Part of a small language model's weights.
Size: 17 layers, 12.3M parameters.
Architecture: RMSNorm before each block, no biases in attention or MLP.
Training: a variant of Muon for these matrices, 783M tokens, 12103 steps.
Each number is 50 + 10 x the weight over its row's rms, rounded and kept within 0 to 99. Layers, rows and columns count from 0. The size before them is the row's rms in percent of the matrix's.

# down: layer 3 MLP down (transposed), 768x192, rms 0.0993, rows 589-594, columns 0-191
# gate: layer 3 MLP gate, 768x192, rms 0.209, rows 590-595, columns 0-191
# up: layer 3 MLP up, 768x192, rms 0.212, rows 590-594, columns 0-191
down589 109:51 37 62 40 47 42 42 55 35 39 49 48 51 35 61 50 56 45 43 49 45 50 46 56 57 37 31 65 46 61 60 56 64 46 48 50 33 54 50 40 42 39 46 60 39 52 54 50 61 60 58 45 58 50 49 57 30 43 42 44 52 52 64 36 39 59 47 32 43 44 53 44 56 50 78 37 52 42 46 28 44 57 37 67 58 53 67 41 51 56 47 32 56 65 48 48 71 57 42 69 61 68 34 30 61 48 52 53 60 65 38 50 46 45 45 49 47 60 51 60 38 62 55 43 59 55 71 49 44 53 42 67 44 62 40 53 40 53 50 51 39 33 65 47 35 56 39 38 37 34 47 41 64 45 61 43 52 39 53 31 50 50 33 34 59 48 55 45 66 52 48 58 50 44 59 38 26 51 53 61 59 28 45 47 43 56 46 60 50 57 62 37
gate590 107:56 69 44 52 41 46 40 63 48 36 48 43 31 44 38 76 50 56 49 52 45 61 55 57 53 44 57 57 49 36 69 60 51 53 64 57 30 49 63 75 62 47 50 53 58 39 52 49 37 64 59 45 43 41 58 30 33 30 56 55 61 49 50 54 48 56 44 54 59 50 34 63 55 51 42 62 45 47 42 54 51 42 32 37 50 51 57 39 55 62 62 33 62 54 66 40 44 56 51 42 59 68 67 41 58 50 41 51 50 48 56 72 36 50 50 55 44 68 56 48 48 42 39 80 43 44 57 54 48 32 56 59 46 33 61 60 69 58 46 42 44 51 46 45 67 58 46 38 46 42 55 57 37 48 50 50 36 58 56 61 58 56 42 49 55 54 55 42 55 48 55 52 37 42 30 35 61 43 45 35 24 66 45 61 44 53 54 47 63 43 50 45
up590 102:46 45 54 73 39 47 57 47 33 32 39 51 67 48 62 60 40 58 61 53 42 50 62 72 49 30 42 35 45 63 47 47 52 52 46 47 50 40 45 51 55 46 62 59 49 42 39 42 45 49 56 64 60 59 47 44 49 59 37 65 70 46 64 43 41 42 37 53 60 80 42 50 64 49 52 53 54 53 43 57 36 44 59 64 72 66 47 51 49 56 69 59 42 45 37 47 57 50 31 64 62 53 25 37 49 46 55 47 48 64 55 34 55 45 20 67 56 40 46 48 61 50 33 51 37 60 52 49 67 55 43 45 50 38 52 55 58 52 55 74 30 56 40 37 61 40 50 56 40 41 60 49 53 57 57 70 51 54 53 42 63 64 54 53 53 52 42 40 45 54 51 42 57 61 43 46 43 52 38 48 45 53 48 35 47 38 50 40 63 49 56 55
down590 099:52 70 44 50 45 49 52 47 47 53 59 50 44 52 46 54 52 52 60 65 44 54 49 39 55 67 61 39 45 42 62 46 56 64 65 35 59 46 47 41 58 55 57 44 57 42 48 63 41 57 34 38 60 49 61 42 56 39 51 37 63 51 39 43 44 55 42 54 46 42 46 64 56 47 58 45 53 52 58 53 37 64 53 38 48 77 41 57 56 56 64 59 48 49 66 47 46 50 51 32 37 55 65 40 45 59 36 33 46 63 50 66 26 34 48 58 53 35 53 36 59 40 44 67 56 47 51 51 57 37 61 33 26 35 56 62 58 66 22 50 34 43 56 46 63 47 31 51 58 41 58 41 41 21 46 60 45 44 41 56 77 45 44 41 44 61 46 42 44 45 56 60 66 61 53 49 57 46 57 50 41 38 35 42 56 50 44 55 50 50 56 70
gate591 092:68 38 49 60 74 57 25 43 68 56 50 62 49 47 49 45 58 58 55 41 40 45 39 66 40 49 61 51 43 30 39 52 52 41 37 18 53 45 48 67 52 31 62 60 46 41 59 32 60 64 57 54 56 62 60 51 62 46 38 64 38 48 48 49 57 48 51 33 55 49 63 40 50 65 47 56 54 64 60 56 56 49 47 52 57 40 64 65 37 60 67 61 45 42 37 67 48 54 53 53 40 45 47 40 47 37 51 51 46 43 67 52 57 33 49 41 42 44 47 53 63 50 58 59 47 56 36 67 39 61 56 48 61 43 41 56 56 57 41 52 49 61 65 50 47 45 48 71 49 76 45 49 55 47 50 53 54 62 43 51 52 25 49 44 59 42 50 52 44 45 30 64 47 37 72 43 53 61 53 45 61 45 46 55 41 51 66 58 38 40 52 68
up591 097:44 57 56 37 71 63 49 45 69 63 37 58 52 52 45 37 62 47 45 52 65 57 40 50 47 60 52 42 55 37 41 47 37 55 48 49 38 53 45 59 46 34 56 66 66 49 57 50 50 60 70 48 58 60 60 36 61 43 46 58 51 50 43 53 47 50 41 50 63 52 52 55 52 49 41 46 66 49 53 62 52 40 45 52 55 41 37 64 47 52 50 64 32 38 36 67 41 40 36 44 44 71 50 44 62 27 45 34 58 75 46 64 53 39 33 32 57 60 45 43 57 57 55 66 46 42 46 60 54 78 57 46 45 27 56 41 45 59 49 64 60 54 59 55 45 33 60 63 48 53 39 42 40 58 50 57 55 71 55 53 44 31 42 55 57 59 69 54 52 69 47 54 38 39 43 42 40 46 54 56 51 41 56 52 64 52 67 47 26 50 39 51
down591 094:41 41 56 54 56 72 45 63 52 58 26 50 49 57 54 37 64 39 60 59 53 38 92 72 42 39 52 47 59 34 38 49 37 56 55 38 42 36 45 61 29 45 55 71 53 45 48 42 42 45 58 40 62 63 57 54 64 35 61 54 55 47 56 48 33 40 45 31 42 50 60 55 63 60 41 50 57 44 63 59 50 49 43 48 42 45 61 81 41 54 63 59 48 42 30 68 47 54 49 42 58 57 49 42 63 39 46 33 46 57 54 56 40 42 51 44 44 52 50 61 53 64 56 55 55 53 51 50 45 56 48 49 54 50 52 46 36 55 38 52 57 59 47 62 43 39 62 65 43 49 46 48 52 41 49 54 49 77 53 48 55 22 46 54 51 58 53 62 37 60 49 62 33 45 48 45 52 50 57 43 62 48 54 50 64 52 64 42 44 51 42 43
gate592 091:67 38 66 63 49 57 53 54 35 59 47 43 48 40 48 51 48 51 66 43 46 48 48 70 50 43 43 41 46 57 48 65 58 38 53 50 54 59 43 32 59 37 68 50 64 68 60 60 39 49 66 52 57 61 60 60 51 52 70 72 49 41 37 24 48 58 40 62 54 46 39 51 48 45 51 66 72 54 47 46 42 60 63 44 52 35 58 51 56 42 41 59 47 60 40 46 70 53 32 46 39 36 49 53 80 59 47 54 82 43 41 40 39 39 32 56 66 60 59 38 34 58 43 51 23 43 49 67 58 31 43 52 61 49 53 51 48 52 53 54 56 37 52 53 48 46 57 54 46 61 47 66 61 46 71 56 55 38 47 44 62 60 39 47 33 45 50 50 53 37 53 49 50 53 58 52 49 48 57 53 39 48 54 55 48 49 59 55 60 44 52 59
up592 098:48 38 35 59 52 54 62 49 38 39 52 58 57 41 48 46 56 65 51 48 48 52 54 59 26 28 60 44 46 40 49 49 60 40 59 51 54 41 52 38 59 40 51 71 51 48 41 59 64 29 52 54 51 59 59 48 57 49 50 75 53 50 50 56 58 60 44 46 58 42 54 41 35 73 53 58 55 30 46 68 55 61 64 47 56 52 39 51 44 84 39 52 55 68 50 63 47 50 53 48 35 22 72 51 58 33 52 53 49 36 35 44 41 50 34 56 56 57 44 44 45 57 58 45 56 47 56 56 53 46 33 48 57 77 37 36 49 45 57 58 44 52 44 70 47 66 53 60 44 51 57 43 52 61 64 53 42 42 38 70 46 56 52 41 47 56 29 57 50 51 52 40 55 38 61 47 51 50 45 48 51 61 62 44 72 50 56 69 48 51 45 55
down592 097:63 49 44 49 51 50 51 47 38 43 43 54 64 56 66 55 56 64 60 60 59 53 56 51 33 23 64 44 55 47 39 46 59 35 58 55 54 51 63 25 54 44 42 59 66 49 38 60 53 36 42 46 46 52 51 56 48 44 51 68 52 44 37 45 76 59 43 53 60 33 58 48 35 59 65 50 52 43 51 53 63 53 54 46 46 49 49 45 46 66 44 58 49 62 59 57 55 32 54 39 37 34 58 59 64 47 54 54 54 41 16 55 50 46 34 46 48 57 33 31 55 52 62 37 47 54 49 60 62 47 36 38 62 62 50 27 62 44 64 62 39 43 33 63 46 51 52 59 37 48 57 49 51 64 50 55 45 48 40 63 49 51 47 34 52 59 38 57 43 44 40 46 53 44 40 55 55 42 53 55 61 68 60 40 68 40 48 70 59 60 36 68
gate593 095:58 58 69 62 60 35 54 51 48 55 50 59 35 62 54 45 48 57 56 42 45 46 52 48 61 41 56 45 36 63 62 53 36 56 50 51 53 44 61 55 40 43 50 53 32 59 45 44 37 33 52 64 66 39 50 41 46 50 74 41 39 54 41 49 69 60 48 43 59 54 38 44 43 40 61 46 60 48 49 47 42 59 39 63 48 60 73 61 60 47 46 42 46 52 51 46 28 61 37 63 56 53 37 52 39 49 75 28 69 39 56 47 35 25 63 24 55 66 37 37 60 35 55 52 56 62 42 28 50 42 48 54 54 68 64 53 47 30 43 61 56 54 53 57 54 47 36 43 60 55 56 48 52 65 50 52 61 55 54 48 58 64 46 61 47 56 49 60 51 41 39 42 57 71 45 56 58 57 40 45 58 59 41 47 46 55 44 60 45 47 50 29
up593 095:60 51 54 50 56 47 61 50 66 44 58 39 45 54 45 51 64 42 56 39 56 37 56 44 47 47 57 44 50 48 38 48 40 52 61 35 47 39 62 57 41 44 51 31 55 50 48 47 40 40 52 40 31 51 42 55 29 38 55 48 37 49 33 40 37 69 48 63 52 50 55 53 44 53 39 69 62 49 57 46 54 57 51 56 37 57 70 64 57 59 66 61 43 59 63 71 46 58 60 59 34 53 61 82 48 47 71 38 40 59 53 42 52 33 49 55 46 43 48 75 43 57 37 55 66 45 56 52 48 65 51 73 44 40 43 51 37 54 42 56 55 47 58 55 51 45 48 50 56 61 38 51 53 53 49 49 50 24 45 52 61 38 37 59 46 55 47 56 52 40 65 78 19 34 41 45 52 58 44 53 41 47 38 44 55 54 54 49 74 56 53 44
down593 094:59 66 45 51 53 72 52 64 49 45 62 43 41 66 51 49 55 63 47 51 53 41 64 40 30 52 72 34 49 46 55 46 37 52 49 55 46 60 67 56 30 46 44 49 59 59 59 50 48 63 48 48 41 55 56 48 30 55 51 64 49 59 36 50 46 64 60 55 56 42 51 41 31 51 55 75 50 58 64 53 61 55 48 40 41 33 61 55 63 50 67 56 53 56 73 53 39 48 61 59 38 66 47 62 47 34 68 50 46 55 49 35 62 47 56 62 57 35 44 62 39 62 53 61 58 61 46 47 50 59 51 62 38 39 50 50 42 43 42 52 59 49 67 59 54 54 38 42 63 47 38 62 41 47 52 50 47 37 44 55 52 49 46 37 43 56 65 56 47 43 84 43 22 43 41 62 43 44 60 52 41 31 47 43 48 42 49 45 46 72 38 55
gate594 095:39 66 42 52 55 45 48 63 48 62 70 52 49 48 53 44 57 46 59 60 69 59 49 19 46 49 44 35 46 36 48 58 64 56 44 50 43 48 68 52 53 28 48 55 62 40 52 70 69 49 55 36 51 29 40 50 45 64 42 54 39 42 43 59 50 36 53 43 55 60 53 23 53 50 32 41 52 54 51 52 70 57 59 53 51 47 47 46 39 47 55 57 49 38 40 60 60 28 36 60 53 40 67 54 48 29 66 47 61 69 65 49 45 48 36 41 36 50 47 40 39 56 57 53 39 39 44 70 66 49 28 48 30 49 67 58 55 44 55 56 44 43 55 53 66 49 55 67 52 53 35 52 49 56 49 44 59 56 42 58 33 59 48 48 38 33 48 51 51 46 43 52 62 46 50 43 56 55 42 46 58 63 54 39 44 53 48 51 24 54 50 42
up594 096:56 45 48 64 42 77 36 21 55 57 35 47 58 52 53 43 35 67 52 45 35 41 57 56 52 59 54 62 65 60 48 70 51 46 57 52 43 71 48 55 38 70 56 47 39 55 49 47 40 52 52 61 59 69 52 46 60 41 47 52 63 69 42 50 45 64 44 56 63 39 36 63 35 51 58 66 58 52 53 57 50 57 42 51 52 59 65 39 52 54 50 58 54 43 57 34 47 57 70 42 40 60 60 42 47 66 27 54 39 44 46 50 46 56 53 62 56 54 55 55 71 46 51 48 66 70 59 38 25 57 56 64 55 58 43 45 41 50 40 64 50 60 54 57 36 44 54 36 47 63 62 61 62 46 51 54 38 37 62 54 60 48 38 37 44 67 31 45 44 57 63 55 35 41 45 46 51 58 57 34 36 42 51 61 50 44 45 47 63 57 54 56
down594 101:47 43 64 50 48 54 36 38 69 35 39 55 40 43 28 42 59 59 49 34 50 52 69 55 63 43 56 55 51 60 38 46 46 41 53 53 46 60 48 55 59 49 47 58 47 53 51 42 56 57 55 77 55 54 51 58 39 66 44 58 51 45 44 63 39 48 64 50 52 30 48 46 41 41 51 61 41 52 41 58 49 50 46 39 64 54 53 55 50 46 45 55 29 65 56 46 49 51 45 40 53 65 62 46 48 82 28 71 40 44 44 60 55 45 35 64 60 52 53 58 58 40 27 52 58 43 39 35 53 58 58 35 41 55 54 55 61 65 35 69 58 46 37 34 51 30 51 45 56 51 64 60 41 61 45 46 35 44 53 53 47 45 66 38 51 66 67 63 32 47 61 44 42 45 27 42 46 37 60 35 37 44 45 52 56 57 39 49 48 55 37 59
gate595 103:55 55 35 38 44 48 35 44 59 53 43 62 53 39 44 62 43 54 48 51 53 43 46 38 57 71 32 75 29 56 49 45 51 57 67 53 54 66 42 52 29 61 43 42 51 44 48 50 57 56 63 50 49 54 44 53 60 57 68 58 64 47 60 76 53 47 48 67 38 49 45 33 42 53 52 36 52 40 48 50 53 59 76 25 53 41 31 50 57 47 47 38 55 31 42 46 46 49 48 48 63 57 61 47 50 33 42 50 56 44 56 54 46 67 54 57 46 68 57 55 55 51 61 58 52 58 55 53 60 64 50 44 46 43 51 51 68 54 50 53 54 73 41 56 55 56 63 49 48 43 53 58 66 39 46 43 60 51 35 53 29 73 43 41 38 60 34 51 35 64 42 50 69 79 49 43 50 54 48 40 62 52 40 57 60 62 60 44 44 61 45 51